Each number is 128 + 24 x the weight over its row's rms, rounded and kept within 0 to 255. Layers, rows and columns count from 0. The size above them is the row's rms in percent of the matrix's.

# layer 7 MLP up, 640x160, rms 0.193, rows 254-296, columns 80-159
size [103 103 108  89 106 105 106 109 113  92  92 101 105  86  91 103  74  92  99  99 111 100 109 105 104  96  96 102  94 109  89  96 101 110 108 125  93 104 113  90  98  88 105]
[[108 121 130 111  99 158  98 151 206 135 138 149 153 131 112 106  71 123 183 142 117 146 103 130 132 140 106 102 102 138 110 167 136 143 148 141 134 145 139 118 104 102 109 131 123 122 125  73  92 135 159 151 135 146 152 159 100 106 102  98 149 129 122 148 151 124 120 105 114 117 171 156  98 165 119 171 168 116 127 167]
 [123 139 144 131 154 129 120 151 155 138 145 122 139 147 168 172 140 122 155 121 113 130 163 103 149 130  88 159 137  88 164  88 132 149 118 146 130 103 115 132 122 105 118 163 130 127 105  85 110 163 130 189 134 139 122 103 145 164 117 119 113 100 135 124 131 139 113 129 145 140 141 114 186 170 161 167 127 124 144 103]
 [121 163 126 127 141 116 115 122 105 110  84 126  91 150 158 119 135  94 138  95 110 126 126 104 111  86  90 122 172 121 137 121 133 109 123 188 163 100 136 108 138 119 145 153 122 106 130  98 132  91 149 189 131 148 134 147 134 132  91 127  84 105 104 132 148  98 124 127  86  99 102 105 125 173 121 162 175 142 140 126]
 [163 138 176 140 157 128 112 124 141 116 125 142 136 128 138 141  99 134 175 132 106 117 114 117 194 115 148 137 122 107 148 133 145  70 117  83  99 128 117 159 119 149 167 129 151 148 163 150  99 129 127  99 110 136 138 142 130 106 144 122 118 118 104  88 138 145 117 134 159 190 107 174 159 115 124  84  80 129 104 129]
 [136 119 123 141 141 107 122 115 107 116 131 130  89 130 101 156 136 111 160 109 102 135  99 151 121 130 115 168 108 124 158 121 148 117 146 148 145  99 113 111 132 152 102 150 120 110 160  99 109 108 152 129 197  92 154 124 105 121 148 133  82 137 101 118 143 110 119 140 105 175 149  78  85 133 155 113  95 158 151 138]
 [134 159 112 124 126  99  87 140 156 166 181  85 155 144 146 148 147 125 133 132 102 125 162 133 148 120 152  93 126 133 126 102 123  75 120 117 122 151 138 145 137 125 117 124 125 123 107 130 121 138 154 137 114  97  89 151 136 162 112 110 106 129 136  87 133 145 140 155 159 138 123 107 158 135 118  80 149 173 109 162]
 [153 136 150 139 137 147  87 140  98 139 144 103 166 106 116  77 147 105 121 124  74 163 152 102 113 119 119 137 156 136 129 142 103  95 158 107 114 160 153 174 152 109 157 162  87 115 144 145 146 126 149 121 131  91 129 170 131 118  63 142 111 152 146 131 132 117 135 105 136 135  95 136  91 136 147 113  86  96 171 117]
 [145 188 112 115 189 113 110  91 114 131 122 127 102 106 122 166  92 115 160 115 114 157 115 135 133 112 161 116 146 150 134 142 107 158 154  98 143 139  97 121 150 159  74 105 124 119 136 140 116 132 120 123 173 167 121 127 146 115 128 116  98 158 157 139 148  94 110 125 136 159 101 108 104 114 110 104 120 137  85 102]
 [155  80 141 139 123 118 128 147 127 140  85 149 126 118 130 141 127 156 139 101 128 120 153  70 108 122  95 151 127 119 140 112 121 120  98  99 146 148 137 126 169 133  85 153  99 133 136 117 157 141 105 173 169 147 115  71 146 126 126 129 140 112 128 166 152 151 132 126 116 116 105  98 100 157 151  96 133 123 116 132]
 [ 95 121  62 130  67 150 141 174 117  99 137 147 175 121 139  89 122 118 141 151  97 120  91 113 124 160 112 121 107 126 183 115 125 139 129 130  56 166 108 136 170 113  99 152 133 163 132 132 136 143 151 133 169 117 136 110 132 104 114 116 134 148 145 149 136 115 114 158 133 151 113 128 114 145 165 105 119 133 148 193]
 [102 111 132 120 133 155 133 134 103  71 116 121 139 120 126  97 128 168 144  98  83 158  95  98 152 150 118 108  93 119 122 111  94 114 127 159 102 114 130 157 123 147 147 132 121 124 118 156 125 109 148  88 137 120 162 130 142 115 167 122 147 105 133 135 166 130 102 145 130 125 137 153  89 149 132 126 128 163 101 146]
 [119 136 180 127 113 121 153  89 100 137 137 119 129  98  99 156 114 126 124 112 123 121 117 118 111 102 116 145 138 132 147 116 109 135  70 132 125 120 142 152 151 101 118 107 136 123 163 163 172 135 132 119 134  91 161 117 101 117 106 151 137 100 106 140 117 139 133 147  86 101 133 140 138 142 149  58  90 121 123 131]
 [131 139 155 150 169  98 117 119  69 114 113 120 120 143 148 113  82 122 153 167 128 126 144 136 142 147 127 175 102 166 187 165 133 108 128 134  80 114 135 157 144  99 153 128 119 140 130 101 125 104 121 129 120 147 115 127 135 165 134 144 128  87  67 167 149  92 128 113 118 127 136 109 114 126 141 144  77 163 139 110]
 [118 113 111 127 154 132 111 126 132 151 119 130 141 154 119 137 133 117  66 123  68 112 135 110 124 132 142 131 124  82 146 128 132 146  27 107 126 146 130 140 135 150 157 138 129 145 122 153 140 142  99 115 125  95  92 134 130 148 166 174 130 115 134  75 136 127 126 125 200 138 126 199 121 137 159 134 141 129 140 128]
 [148 146  59 156 116 135  91 144  94 173 136 120  81 115 127 125 138 172 135 102 118 128 132 117  78 108 118 110 139 140 135 165 103 107 136 152 163 148 132 115 154 121 152 158 181 149 160 164 116 119  99 146 110 151 169 144 139 107 124 136 138 121 163 118 125  97 132 147 119 133 135 201 165 137 138 107 139 139 142 108]
 [149 161 117 162 116 147 109  96  87 126 101 166 134 169 141 105 108 162 118 154 114  76 167  84 142 117 138 155 140 144 119 107 126 161 141 112 122  95  94 123 140 127 113 122 161 146 145 169 134 151 138 135 142  95 151 150 109 118 100 167 104 151 131 106 149 161 135  87  94 103 122 117  75 122 121 109  99 122 149 135]
 [122 116 117 172 140  79 116 100 141 111 108 139 133 113 132 131 130 151 124 101 104 150  97 139 102 126 135 124 139  93 122 176 118 142 167 115 133 202 107 129 178 112 133 139 104 135 165 131 156 154  75 114 119 145 170 147 133 125 116 142 176 117  90 139 113  82  88 121 111 154 113  97 123 115 129 163 118 130  99 143]
 [150 109  88 109 121 140 117 164 126 133  97  94 145  90 139 145 151 126 104 172 138 137 119  90 175 125 124 122 149 192 120 105 133  97 135 145 132 130 112 132  76  80 105 145 133 143 102  90 125  97 130 136 127 121 126 139 123 170 132 140 130 142 132 129 182 127 123 190 139 120 107 139 126 110 133 154 135 161 110 134]
 [ 97 127 128 147 139 126 157 136  87  91  83 116 109 156 118 133 146 110 109 122 105 163 131  79 119 136 124  97 161 169 108 132 121 124 130 154 123 134 159 140 106 141  90 112 120 153 105 118 142 187 160 145 149 132  94 103 147  98 107 114 128 101 121 129  95 120 148 145 144 100 165 119 162 123 131 165 103 175 104 126]
 [129 149 118 168 115 143 120 124 115 149 153 141 130 137  89 160 121 127 145  77 119 124 125 111 180 171 153 109 142  97 123 116 104 121 133 160 186 132 142 134 134 196 144 165 135 126 103 131  88 133 110 105  93 104 124 114 117 121 144  92  99  98 137 101 115 143 192 118 128 116 151 157 148 135 121 143 187 103 131 125]
 [141 103 111 148  91 159 114 160 106  79 121 108 130 100 144 136 134 126 114 130 125 176 129 121 151 123 172 152 148  64 139 134 172 106  71 121 113 165 142 156  96 158  73 125 114 130 111 120 128 126 111 103 161 102 154 122 118 158 108 106 131 127 124 121 176 127 140 143 119 111 123 146 138 182 151 131 140 136 131 136]
 [119 121 134 133 111  66 136 136 173 154 132 157 146  75 101 140 134 140 124 127 179 116 148 121 139 100 152 157  86 103 131 143 127 118 132 128 166 128 131 152  82 104 107 114 150 143 102  96  99 123 145 157 140 152 155 133 152 128 146 124 124 125 109 123 125 132 115 122 129 116 113 128 110 167 119 155 117 139  95 107]
 [123 107 134 174 143 130 116 154 133 139 108 138 122  98 159 124 121 124 138 115  97 150 139 136 131 111  93 137 149 148 133 118 149  88 100 117 143 140 100 129 137 146 130  98 148  85 163 115 162  98  85 142 142 102 163  73  81 156 162 103 106 151 118 100  98  97 114 137 126 123 153 144  77 107 121 134 147 164 136 152]
 [127 117 152  89  92 100 100 177 140 115 101 138 186 134 132 137  99 108 153  90 123 112 141 102 103 145 142 140 155 137 139 118  86 143 138 134  94 113 103 143 144 157 107 126  79 130 153  88 138 138  84 125 123 114 174 127 137 158 125 134 117 165  93 132 160 114 121 105 140 134 109 127 106 146  97 109 121 100 111 148]
 [116 126  79 124 132 160 109 137 116 121 141 130 146  93 101 108  94 113 149 117  98 123 128 104 119 132  79 122 132  97 134 130 148 110 116 147 174 123 132 147 162  91 133 105 131 117  98 137 118 173 120 122 146 125 164 118 165 151 126 121 166 135 132 130 121 127 107 139 116 118 150 137 155 101 149  90 127 148 114 126]
 [159 104 181 152 119 119 121 101 143 123 112 114 150  93 136 108 129 118 145  84  66 143 118 136 108 128 139 103 139 121 144 148 133  81 147 125 129 138 124 126 119 153 134 151 113 131 170 140 156  86 158 125 137 147 152  55 101 160 132 103 127 137 133 109 141 114  99 142 129 108 106 127 128 102  98 125 101 119 135  94]
 [135 116 142 103 168 166 118 110 112 141 122 107 154 151 161 117 118 110  87 128 121 128 122 134 101 114  98 126 144  72 143 100  89 104 128 124 114 180 107 100 162 173 158 142 140 162 156  96 165 131 121 108 139 127 134  99 188 156 159 133 125 110 125 138 120 104 127 109 107 138 153  77 105 119 148 156 132 125  99  84]
 [127 158 134 143 131 105  93 132  82 104 165  64 131 154 164 126 133 159 137 113 109 133 110 138  84 123 108 128 102  92 125 119 114 130 139  79 150 128 139 122 138 120 116 120 166 148 106 151 146 121 140 127 167  75 180 187 129 145 121 110 145 151 122  43 123  74 126 132 154  96 144 123 148 148  93 117 154 137 121 140]
 [ 86 144 138 145 118 169 110 159 110 125 100 141 135 131 102 107 154 101 129 110 154 116  76 108 126 129 144 101 149 126 148 136 145 122 128 127 115 110  79 118 137 153 156 103 115 151 153 119 138  89  92 127 173 101 142 115 136 143 107 124 122 133 131 112 116 110  89 131 129 113 137 164 149 144 136 121 192 112  97 132]
 [126  92 190 151 176 164 146 129 108 144 134 130 148 143 166 139 124 160 126 131  98 107 123 101 145  83 144 158 113 116 111 126 116 104 118 120 156 127 103 150 146  97 124 124 152 118 145 165 116  62 100  71 111 101 145 145 109 114 141 179  92 142 132  99 163 139  96 129  84  96  90 146 121 126 126 124 140 144 137 174]
 [139 115 153 129 127 128 112 166 102 119 159 126 106 139 152 137 140 119 144 149 136 157 125 132  75 122 116 123 135 143  70 125 136 116 112 120 107 161  84 121 133 102 122 143 159 130  74 119 134 162 152 133 150 131 134 148 156 110 130 133  82 160 130 137 113 109  88  89  93 126 111 148 143 136 116 145 166 171 106 137]
 [ 92 114 172 157 140 135  96 120  95 170 130 107 114 156 103 169 136 128 132 110 169  95 132 150 128  93 172 115 147 131 169  95 103 118 120 127 125 114 128  97 143 161  58 123 112 146 145 122 147  88 143 127 160 110 137 140 152 158 105 131 101 106 100 109 149 100 128 146 113 135 138  81  98 130 127 118 136 141  98  97]
 [150 133 130 142 115 113 136  59 100 135 105 170 122 169 126 137 113 123 146 128 101 122 116 104  74 130 134 157 138 146 112 167 103 127 104 144 135 116 112 123 162 122 120 136 134 133 101 149 101 139 121 159 155  98 125 119 160  95 142 117 173 105 110 121 124 130 147 149 153 167 123 124 126 147 135 109  70 143 155 151]
 [134 153 153 146 164 143 125 122  98 146 142 141  99 141 113 124 133 120 187 144 130 151 120 118 128 115 164  87 141 124 136  74 129  94 163  96 138 122 134 161 101 151 137 104 131 134  93 161 131  83 112 168 119 177 109 114  95 114 151 119 127 127 102 105  97 145 128 129 183  99 102 154 147 146 135 130 139 136 171 106]
 [139 135 121 147 136  99 162 149 121 139 119 128 110 142 152 100 151 120  97 127 101 145 113 119 115  99  96  83 156  97 141 122 110 133 137 171 157 169 129 138 142 109 128 132 137 118 132 113 113 148  86 116 102 140 160 156 187 106 156 141 100 111 102 138 158 149 100 142  73 125 145 146 103 133 136 114 119  99 104 125]
 [134 124 151 117 173 142 119 106 128 131 133 129 109 173 145 137 114 103 140  83 124 139 128 157 135 106 133 135 116 154  93  98 123 115 138  91 134 162 104 143 148 121 142 166 121 139  71 121 138 141  99 139 129 120 147 100 132 171 158 110 113 136 109 137 140 116 142 113 117 131 110 124 141  92 169 181 141  99 110  92]
 [103 131 126 144  96 114 135 162 113 157 140 127 171  74 128 132 133 116 125 155  95 149 111 103 144 147 112 130 131  83 100  88 114 173 101  67 150 146 145 113 140 126 123 133 153 149 135 138  79  74 158 117 102 165 112 136 131 158 122 135 108 113 146  94 113 105 140 131 143  87 125 155 147 106  65 105  70 127 141 143]
 [133 115 166  97 125  85  85 135 110 125 109 163 151 121 100  89 137 106 137 110  90 169 132 123 148 112 106 164 153 115 137 105 130  65 182 117 117 137 155 146 115 127 154 112 121 155  83 143 125 159 180 118  98 117  97 113 128 163 157 123 152 118 103 138 100 133 172 152 142 137  91 172 119 117 118 124 146 131 136 117]
 [114 184 139  90 124 175 126  95 113 136 113 124 160 119  63 157 126 105 101  81 118 127 123 130 131 120 105 143 162 117 140 115 107 132 123 164 143 140  99 138 149 132  76 126  88 134 161 122 114 144 129 128 140 120 132 173 117 159 145  61  95 104 110 120 159 103 159 158 138 175 129 157 125 127 159 153  98 123  92 108]
 [134 135 134 154 118 143 126  77 128 155 126 111 147 115 120 129 156 136 103 147 129 150  98  97 113 143 155 139 149 146 179 113  86 131  95 129 107 117 124 123 157 139 144 117  93 141 121  97 130 141 180 155 156 106 123 147 114 150 115 154 146 130 136  84 137  95 143 134 146 105 137 114 123 136  99 112 107 116 133 111]
 [135 119 136 144 140 162 127 137 145 137 161 113 104 119 105 101 195 111 128  98 163 143  84  98 146 136 157 141 107 118 157  69 128 126 149 121 145 131 177 154  72 103 128 141 142 179  83 129 144 112  93  88 165 142 132 125 156 139 114 132 133  99 137 123  73 120 136 162  68 139 122 139 148 115 116 135 133 116 138 140]
 [135 129 108 168 125 127 133 145 165 120 146 145 130 129 130 127 148 127 165 136 123 139 113 172 134 123 132 170 158  66 113  73 139 151 164 147 121 148 142 146 138 112  94 119  78 123  95 161 127  92 130 128 140 119 175 167 100 153 190 105  99 127 166 128 126 134 135 138 107 149 113  86 119 135 132 157 129  99 117 124]
 [166 147 108 131 112 119 126 146  90 127 102 108 108 135 139 137 126 104 154 155 136 136 169  83 126 180 120 166 129 162 129 157 152 100 137 123 111 167 110 146 147 112 144  88 148 131 153 147 138 145 113 146 155 137 138 102 152  43 122 107 119 114 192 122 121  77 157 113  97 128 113 148 110 126 117 152 120 139 136 106]]
# layer 7 MLP down (transposed), 640x160, rms 0.0527, rows 254-295, columns 80-159
size [104 106 116 100 108 105 101 103 121  97  98 101  96  86  91  93  77  90  99 104 108 105 114 100 103 107  96 101  89 111  89  97  96 108 107 120  86 114 123  91  93  93]
[[165 127  99 155  88 112  88 126 138 117 134 159 148 138  68 110 121  82 131 121 134 130 112 138 170  96 146 143  87 175 147 104 112 106 131 140 126 115 134 157 151 116  83 140 131 180 123 119 137 179 123 143 122  89 108 119 157 128 154 152  93 128 141 167 127 135 112  98 123 149 120 106 120 118 117  91 171 102 163  79]
 [ 66 104 110  85 112 157  98 127 164 111 113 170 122  83  97 136 120 119 159 122 154 113 164 128 102 112 154 140 139  86 160 112 129 186 126 114 145 110 119 147 110 127 143 118  85 140 110  96  88 115 140 123 137 126 147 152 158 114  66 133 134 133 120 172 147 148 181 150 142 122 140 138 122  81 113 128 149 140 139 101]
 [119 125 179 118  82 141 115 122 133 109 174 141 136 128 103 102 151 103 125 135  78 132 127 131 110 176 129 133 128 156 168 102 114 118 121 140 107  76 126 119 104 118 153 146 158 118 114 157 139 121 154 117 135  90 137 143 101 115 150 132  91  96  96 134 151 112 126  78 116 131 172 164 129 109 148 135 128 134 124 136]
 [101 110 150 115 119 143 162  97 124 112 133 119 135 137 138 133 156  82 104 187 127 119 122 143 127 133 127  99 133 164 150  90  89 136 123  78 129 140 147 139 158 138 139 124 123 113  96  96 131 129 127 120 160 116 143 104 142 164  66 118 100 163 145 103 122 120 107 120 141 121 120 158 179 111  93 150 161 131 142 121]
 [161 101 123 151 147 155 141 165 204 131 145  63 118 163 129 109 129 132 130 129 108 125 151 167 182 133 156 137 125 132 132 133 141 145 171 100 115 150 141 134 123 135 133 116 167  95 136 134 114  90  87 175 131  91 152 126 140 155 131 140 115 111 139 133 123 120  84 119 103 125 164 121  91 131 124 169 121 145 116 130]
 [144 116 124 122 119 147 155 150 158 144  77 144 114 171 160 139 133 126 168 145 125 115 145 133 166 152 103  74 126 130 115 128 120 135 147 114 162 137  93 134 109 121 142 113  98  60 115 125  95 106  98 149 124 140 115 130 108 153 182  89 114 125 184 108 134 106 128 111  87 116 126 147 171 112 105 131 182 159 113 115]
 [110 130 130 132 107  93 129 116 120 148 184 113 128 121 156 199  59 101 124 143 130 142 104 109 160 140  84 112  94 139 143  97  95 153 136 118 160 108 103 147 104 122 105  98 159 159 167 162 136 141 143 128 100 155 108 108 121 145 133  91 122 167 137 137  85 110  87 107 130 107 150 117 104  97 139  97 149 161 171 132]
 [100 160  93 145 109 143  85 133 162 160 136 120 122 135 124 147 134  89 137  97 131  90 131 127 121 147 152 109 121 147  95 176 151 131 132 126 161 133 122  82 182 112 164 160 119 124 144 110 112 164 126 134 139 150 138 116 113 143 115 187 131 143 111  99 103 118 155 116 116 132 163 129 115 144 128 114 133 127 132 151]
 [105 145 149 127 101 123 112 120 139 124 120  99 104 159 178 142 141 151 129 112 138 120 153 151 147 139 117 124 122  91 123 100  94 126 145 140 104 104  92 154 127 134  84 131  50 139 131 158 119 114 153 170 153 142 139  78 164 102 118 116 123  95 140 132 153 120 145  99 104 140  91 106 131 142 143  96 137 159 139 116]
 [143 127  94 143  46 126 114 150 172 125  95 154 130 122 124 124 114 142 131 120 122 111  94 159 149  89 154 110 158  85 115  75 122 134 134 104 102 144 122  97 131  91 135 140 156 144 145 156 110 133  86 110 123 121  96 130  78 130  83 154 156 122 132 151 184 155 128 125 135 133 116 120 131 111 113 143  99  98 142 131]
 [140 114 135 122 116 125 109  96 142 110 164 114 119 153 132 171 154 199 123 119 134 174 132  99 112 125 144 100 160 113 130 110 137 120 120 123 124 142 151 152 142 103 139 114 134 111  72 134 110 183 117 150 134 118 158 145 172  82 143  81 160 137 119 127 125 153 107 111 165 124 134 137 147 111 119 175 123 136 108 150]
 [164 124 129  98 117 165 173 145  92 134 114  98 141 158 154 116 124 130 124 146 114  43 140  97 151 152 127 156 185 130 195  96 131 161 104 139 123 115 117 135 122 144 132 142 158 104 128 136 120 127 123  72 157 119 135 148 113 141 148 159 135  93 138 126 153 128 113 113  94 162 107 122  94 157 127 138 139 154 120 151]
 [154 108 102 174 135 144 126 134 156 120 134 125 122  99 154 138  71  93 128 112 110 138 151 126 155 100 122 116 125 123 131  76 151 124 150 107 132 122 112 105 150 143 108 114 159 137 152 115 161 142 144 133 100 134 169 137 132 123 104  96 105 142 182 136 130 120 119 105 129  95 139 108 132 157  91 139 116  69 109 149]
 [178 149 108  89 116 137 147 149 130 107 142 156 138 103 101 114 107 114 149 125 138 171 157 146  94 130 170 142  64 102 131 112  93 115 148 169 119  98 148 141 125 119 117 149 141 118  94  93 111  94  98 134 125 114 124 157 183 127 118 123 134 134 125 154 117  80 144 117 111 120 162 112 130 134 139 159 122 160 112  56]
 [114 137 129 137  86 158 177 117 120 111 107 115 109 118 149 108 132 142 131 137 136 147 124 119 140 115 101 140 157 119 127 149 110 140 117 150 154 116  75 128 106 124 169 181 113 107 137 143 116 132 142 138  93 144 136 104 155  73 153 180 130 133 101  87 123 155 115 131 145 117 139 125 143 154  95 117 101 119 135 133]
 [162 103 112 111 156 111 108 130 147 151 151 150 129 135  86 132 113  88 112  95 143 113 130 101 123 134 146 151 145 120 134 105 100 136 131 143 137 130 188 142  90 142 145 136 118 149  80 113 131 109 105 144  89 170  91 142 140 107 144 171 182  85 117 145  97 108  73 175 122 162 173 142 151 122  98  96 123 173 115 134]
 [142 126 126 154 100  93 114 105 108 150 154 141 136 162 104 152 117 110 157 154 122  79 158 120 189 103 140  95 131 123 109 100 163 130 138 149 126 100 106 148  85 127 110 107 113 109 190 121 150 144 116 113 110 151 117 104 107 133 113 190 130  93 162 109 121  95 145 124 171 127 127 169  97 105 117 154 138 130 102 102]
 [101  93 171 125 127 127 110  84 138 129 115 155  98 116 118  98 143 126 154 130 147 176 118 139 117 138 145  78 149 142 143 129 147 114 116 162 116 125 129 158  81 117  84 120 141 127 149 144 106  86 140 181 133 132 167 115 137 125 172  92 107  70 136 122 144 129 114 134 107 128 126 154 116 126 171 154 118 128  91 182]
 [143 115  87 119 107 129 107 139 103 104 140 116 120 171 128 120 157 125 145 134 140 114 183 177 124 139 113 132 134 145  99 111 165 131 132 141 120  98 120 141 153 134 157  76 148 130 119  66 111 148 130 141 128 134  90  58 121 112 117 146 155 159 104 178 105 131 136 130 149 117 154 133 129 131 135 139  97 125 104 111]
 [132 114 131  96 112 135 129 136 121 140 141 125 130 161 121 116 140 102 137 134 121 129 188 136 126 107 127 140 159 120 141 194  94 138 161  74 131 141 146 109 109 120 102 119 112 105  83 132 127  79  84 104 128  89 122  92  96 149 134 135 147 126 164 130 124  94 131 116 149 112 194  92 110 145 178 122 156  91  92 169]
 [147 139 131  87 176  96 137 190  93 130 123 151 123  98  97 110 124 129 137 132 119  98  88 113 100 122  87 116 151 109 144 156 164 127 166 118 169 116 154 119 138 107 139 146 143 166 143 133 100 147 133  95 158 135  82 125 108 139 124 159 109 124  93  73 127 133 124 129  99 116 149 113 149  97 108 131 138 175 114 128]
 [124 145 158 147 105 147 139  87  92 102 117 121 132 148 159 124 113 100 155 166 162 135  80 127 126 107  79  97  91 117 165 133 117 110  87 135 102 145 126 161  98 146 167 102 110 120 154 182 112 149  91 156 108  64 125 166 127 133 125 135 129 135 104 118  96 109 173 124 159 111 150 150 149 116 145 122 140 156 145 120]
 [138  80 130 143  98  92 119 136 178 132 170  70 125 112 151 142 121 106  85 116 108 149 144 148 142 159 126 147 142 164  82 143 170 164 112 125  95 155 102 148 133 120  58 121 154 114 107  99 117 106 162 125 143 118 124 166  95 123  89 106 119 149 128 126 149 135 144 166  88 132 149 150 121 144 139 138  95 128 139 125]
 [157 176 116 135 115 159 147 120 146 126 133 144 138 111 120 122 115 115 162 139 132 101 175  52 126 101 131 147 144 118 118  64 101 150 164 109 115 183 115 106 122 130 163 150  93 105 137 119 132 116 126 155 111 129 122 129 140 122 126 124 123 116 150 122 117 122  98 105 107 151 120  84 105 133 109 164 130 144 160 111]
 [137 114 181 144 137 102 158  93 119 115 126  76 143 102 171 146 161 126 142 122 140 125 150 100 135 144 119 144 148 110 110  98 181 150 129 113 146 139 148 144 110 126 118 151 113 121 126 107 143 115 136 129 109 109 103 103  77 115  91 152 124 112 171 124 102 129 131 167 115 122 140 166  99  98 128 155 157  93 117 163]
 [207 100 138 126 144 155 162 121 126 128 110 108 149 110 121 142 127  93 161 114  94 105 135 127 153 116 110 132 121 118 142 110 116  90 148 140 141 147 131 145 145 119 140 140 131 149 158 107 158 150 141 138  99 116 121 137  82 135 119  97 137 128 118 118 118 120 105 122 129 102 102 144 128 191 119 131 130 102 152 127]
 [127 157 123 123 112 140 154 142 106 133 114 137 140 168 152 137 103 141 136 145 113 148 155  76 157 108 172 122 118 135 159 158 100 112  93  94 140 151 160 151  93  73 125 130  93  99 118 168  98 139  92 119 154 129 119 172 107  86 150 128  94 131 149  86 174 131 128 126 114  86 125 139 130 123 143 130  81 116 128 150]
 [109 109 117 114 107 114 166 134 129 124 136 133 136  88  89 174 140 112 148  95 145 144 160 174 128 125 135 112 145 162 172 125 128 154 157 133 110 107 111 114  93 132  87 158 135  75 108  92 129 140 142 106 122 130 118 119 150 135  82  94 129 133 121 143 135 108 117 162 158 147 147 117 125 103 102 140 114  96 122 115]
 [153 166 100 135  63 104 104 100 161 122 156 143 156  90 148 141 139 167 102 136 148 119 145 112 136 127 129 123 105 101 131 160 104  92 160 122 138 111 132  84 103 117  99 141 147 113 111 147 149 151 132 125 100  95 160 148 140  96 140 132 105 103 137 127  97 120 142  84 130 142 143  86 165 101 148 167 150 104 145 128]
 [156 100 131 104 191 192 178 134 121 132 128 113 128 108  90 122 123 157 130  92 114 154 150 119 119 133 107 148  74  88 124 179 121 116 109 119 150 130 134 134 126 121 104 105 166 134 122 106 125 117 121 151 139 102 128  95 120 142 101 175 130 159 117 137 153 141 137 154 119 141 163 140  94 115 116 123 120 162 150 136]
 [114 124 125 126  97 136 149 128 111 119 107 112 146  77 155 143 130 157 126 121 120 126 122  68 131 101 110 105 141 129 135 144 193 114 125 123 126 146 138 125 115 154 167 163 152 113 135 126 147 155 111 151 123 125 160 167  80 116 169 139 140 139 163 145 125 107 147  79 159 100 155 128  90 157 148 121 124 124 133 142]
 [127 168 121 122 148 138 148 121 177 150  94  98 150 112 158 158 160 112 129 147 149 132 115 152 116 105  87 119 144  79 121 123 160 144 119 130 129 169 138 165 104  74  91 141 154 108 120 148 114 132 150 102 133 115 130 193 166 151 172 146 121 136 156  97 116 137 133  92 103 109 108 115 147 144 166  94 166 125 144  81]
 [135 162 142 137 148 139 143 160 136 126 126 148 149 107 122  97 160 123 148  85 121 165 132 118 125 106 118  98 143 145 139  94 152 115 112 120 122 110 132 121 133 117 121 109 160 111 124 124 133 137 141 127 119 176 102 143  97 137 160  81  79 134 169 119 147 119 113  22 149  93 125 117 105 128 139 134 158 126 137 126]
 [142 112 135 210 141 133 118 126 141 108 128 130 129 106 127 124 108 138 168 107 144  87 120 149 164 102  90 148 120 147 121 124 114 147 137 126 127 102  95 126 142 146 136 125  91 122 124 122 133 184 124 124 125 131  93 175 117 103  96  94  82 115 119 141 115 156 135 106 171 120 133 151 149 146 120 161 131 124 169  83]
 [128 114 132 154 161  55 160 123 134 108 119 113 147 127 155 122 128 124  87  77 156  81 114 113  98 129 118 142 171 102 126  99 120 160 168 162 123  96 104 107 104  97 102 131 127 106 132 168 123 138 106 137  86 160 141 110 153  90 142 147 136 148 124 123 148 156  88 106 163 175 163 128 121 129 106 137 110 182 168 118]
 [119 166 119 160 140 136  89 103 132  94 131 153 128  81 128  84 143 152 133 141 122 126 166 136 118 107 130 144  66 129 120 121 150 127 113 106 123 149 126 136  98 114 136 113 166 153 149 133  63 102 138  99 142 114  83 139 136 128 114 118 137 110 135 123 117 150  78  96 113 164 139 122 150 178  84 152 127 123 125  99]
 [ 89 150 148 140 115 136  48 107 111 117 170 130 139 145 129 107 120 136 138 142 120 108 167 158 107 133 114 132 139 132 122 106 134 124 124  93  99 145 135 174 105 140 138 116 169 171 130 147  91 136  80 115 144 105 154 124 133 156 141 151 152 182  81 128 138 131 103 107  93 150 105 109 142 111 134 120 145 109 151 158]
 [122  89 157  98 135 105 109 155 151 157 149 136  83 123  92  95 107 139 126 155 118 147 115  84 153 140 159 132 117 106 134 133 137 110 112  69 116 109 150 115 101  84 145 100 126 164 154 151 115 127 120 129 126 125 158 148  64 141 132 110 127 162  69 127 131 166 131 133 121 113 108 179 113 131 126 105 128 103 107 141]
 [102 152 145 119 100 155 136 140 136 139 138 180 115 101 140  98 102 124  67 132 104 116 121 127 147 159  95 183 212 135 166 115 128 134 104 167 130 165  97 138 129 102  97 164 117 137 141 105 129 142 121 108 148 118 131 184 121 136 137 112  96 133 129 109 144 126 152 138 128 138 101 112 114 124  72 131  78 118 140 157]
 [135  66 111  90  92  96 148 116 110 111 113 101 109 160 163  89 135 159 154 101 124 139 136 140 133 140 112 123 148 132 170  59 105 105 137 138 169 136 164 158  95 136 149 111 115 146 138 143 102 129 149  84 115  94 110 131 135  83 143 123 135  96 154 133 103 169 153 107 101 139 115 122  84  91 112 152  99 100 153 139]
 [ 94  68 116 133 102 103 105 126 137 118 133 151 139 131 119 124 214 136 155 103 149  88 124 169 130 127  85 124 109 155 123  95 131 126 107 142 133 121 128 104 102 166 146 102 151  83 149 120 125 111 158 149 121 160 127 128  76  94 155 146 145 126 115 131 132 126 147 152 157 129 141  97 112 113 112 112 163 166 131 153]
 [106 107 127 165 116 124 181 157 112 101  74 153 147 127  89 120 162 127 127 114 158 151 137 130 126 104 148 141 145 116 106  78 130 150 185 123 140 134  95 140 109 135 140 110 137 156  63 124 176 106 173 134 122 109 133 150 154 102 135 155 160 136 149 103 158 127 151 111 164 158 100 131 117 129 111 152 137  56  98 169]]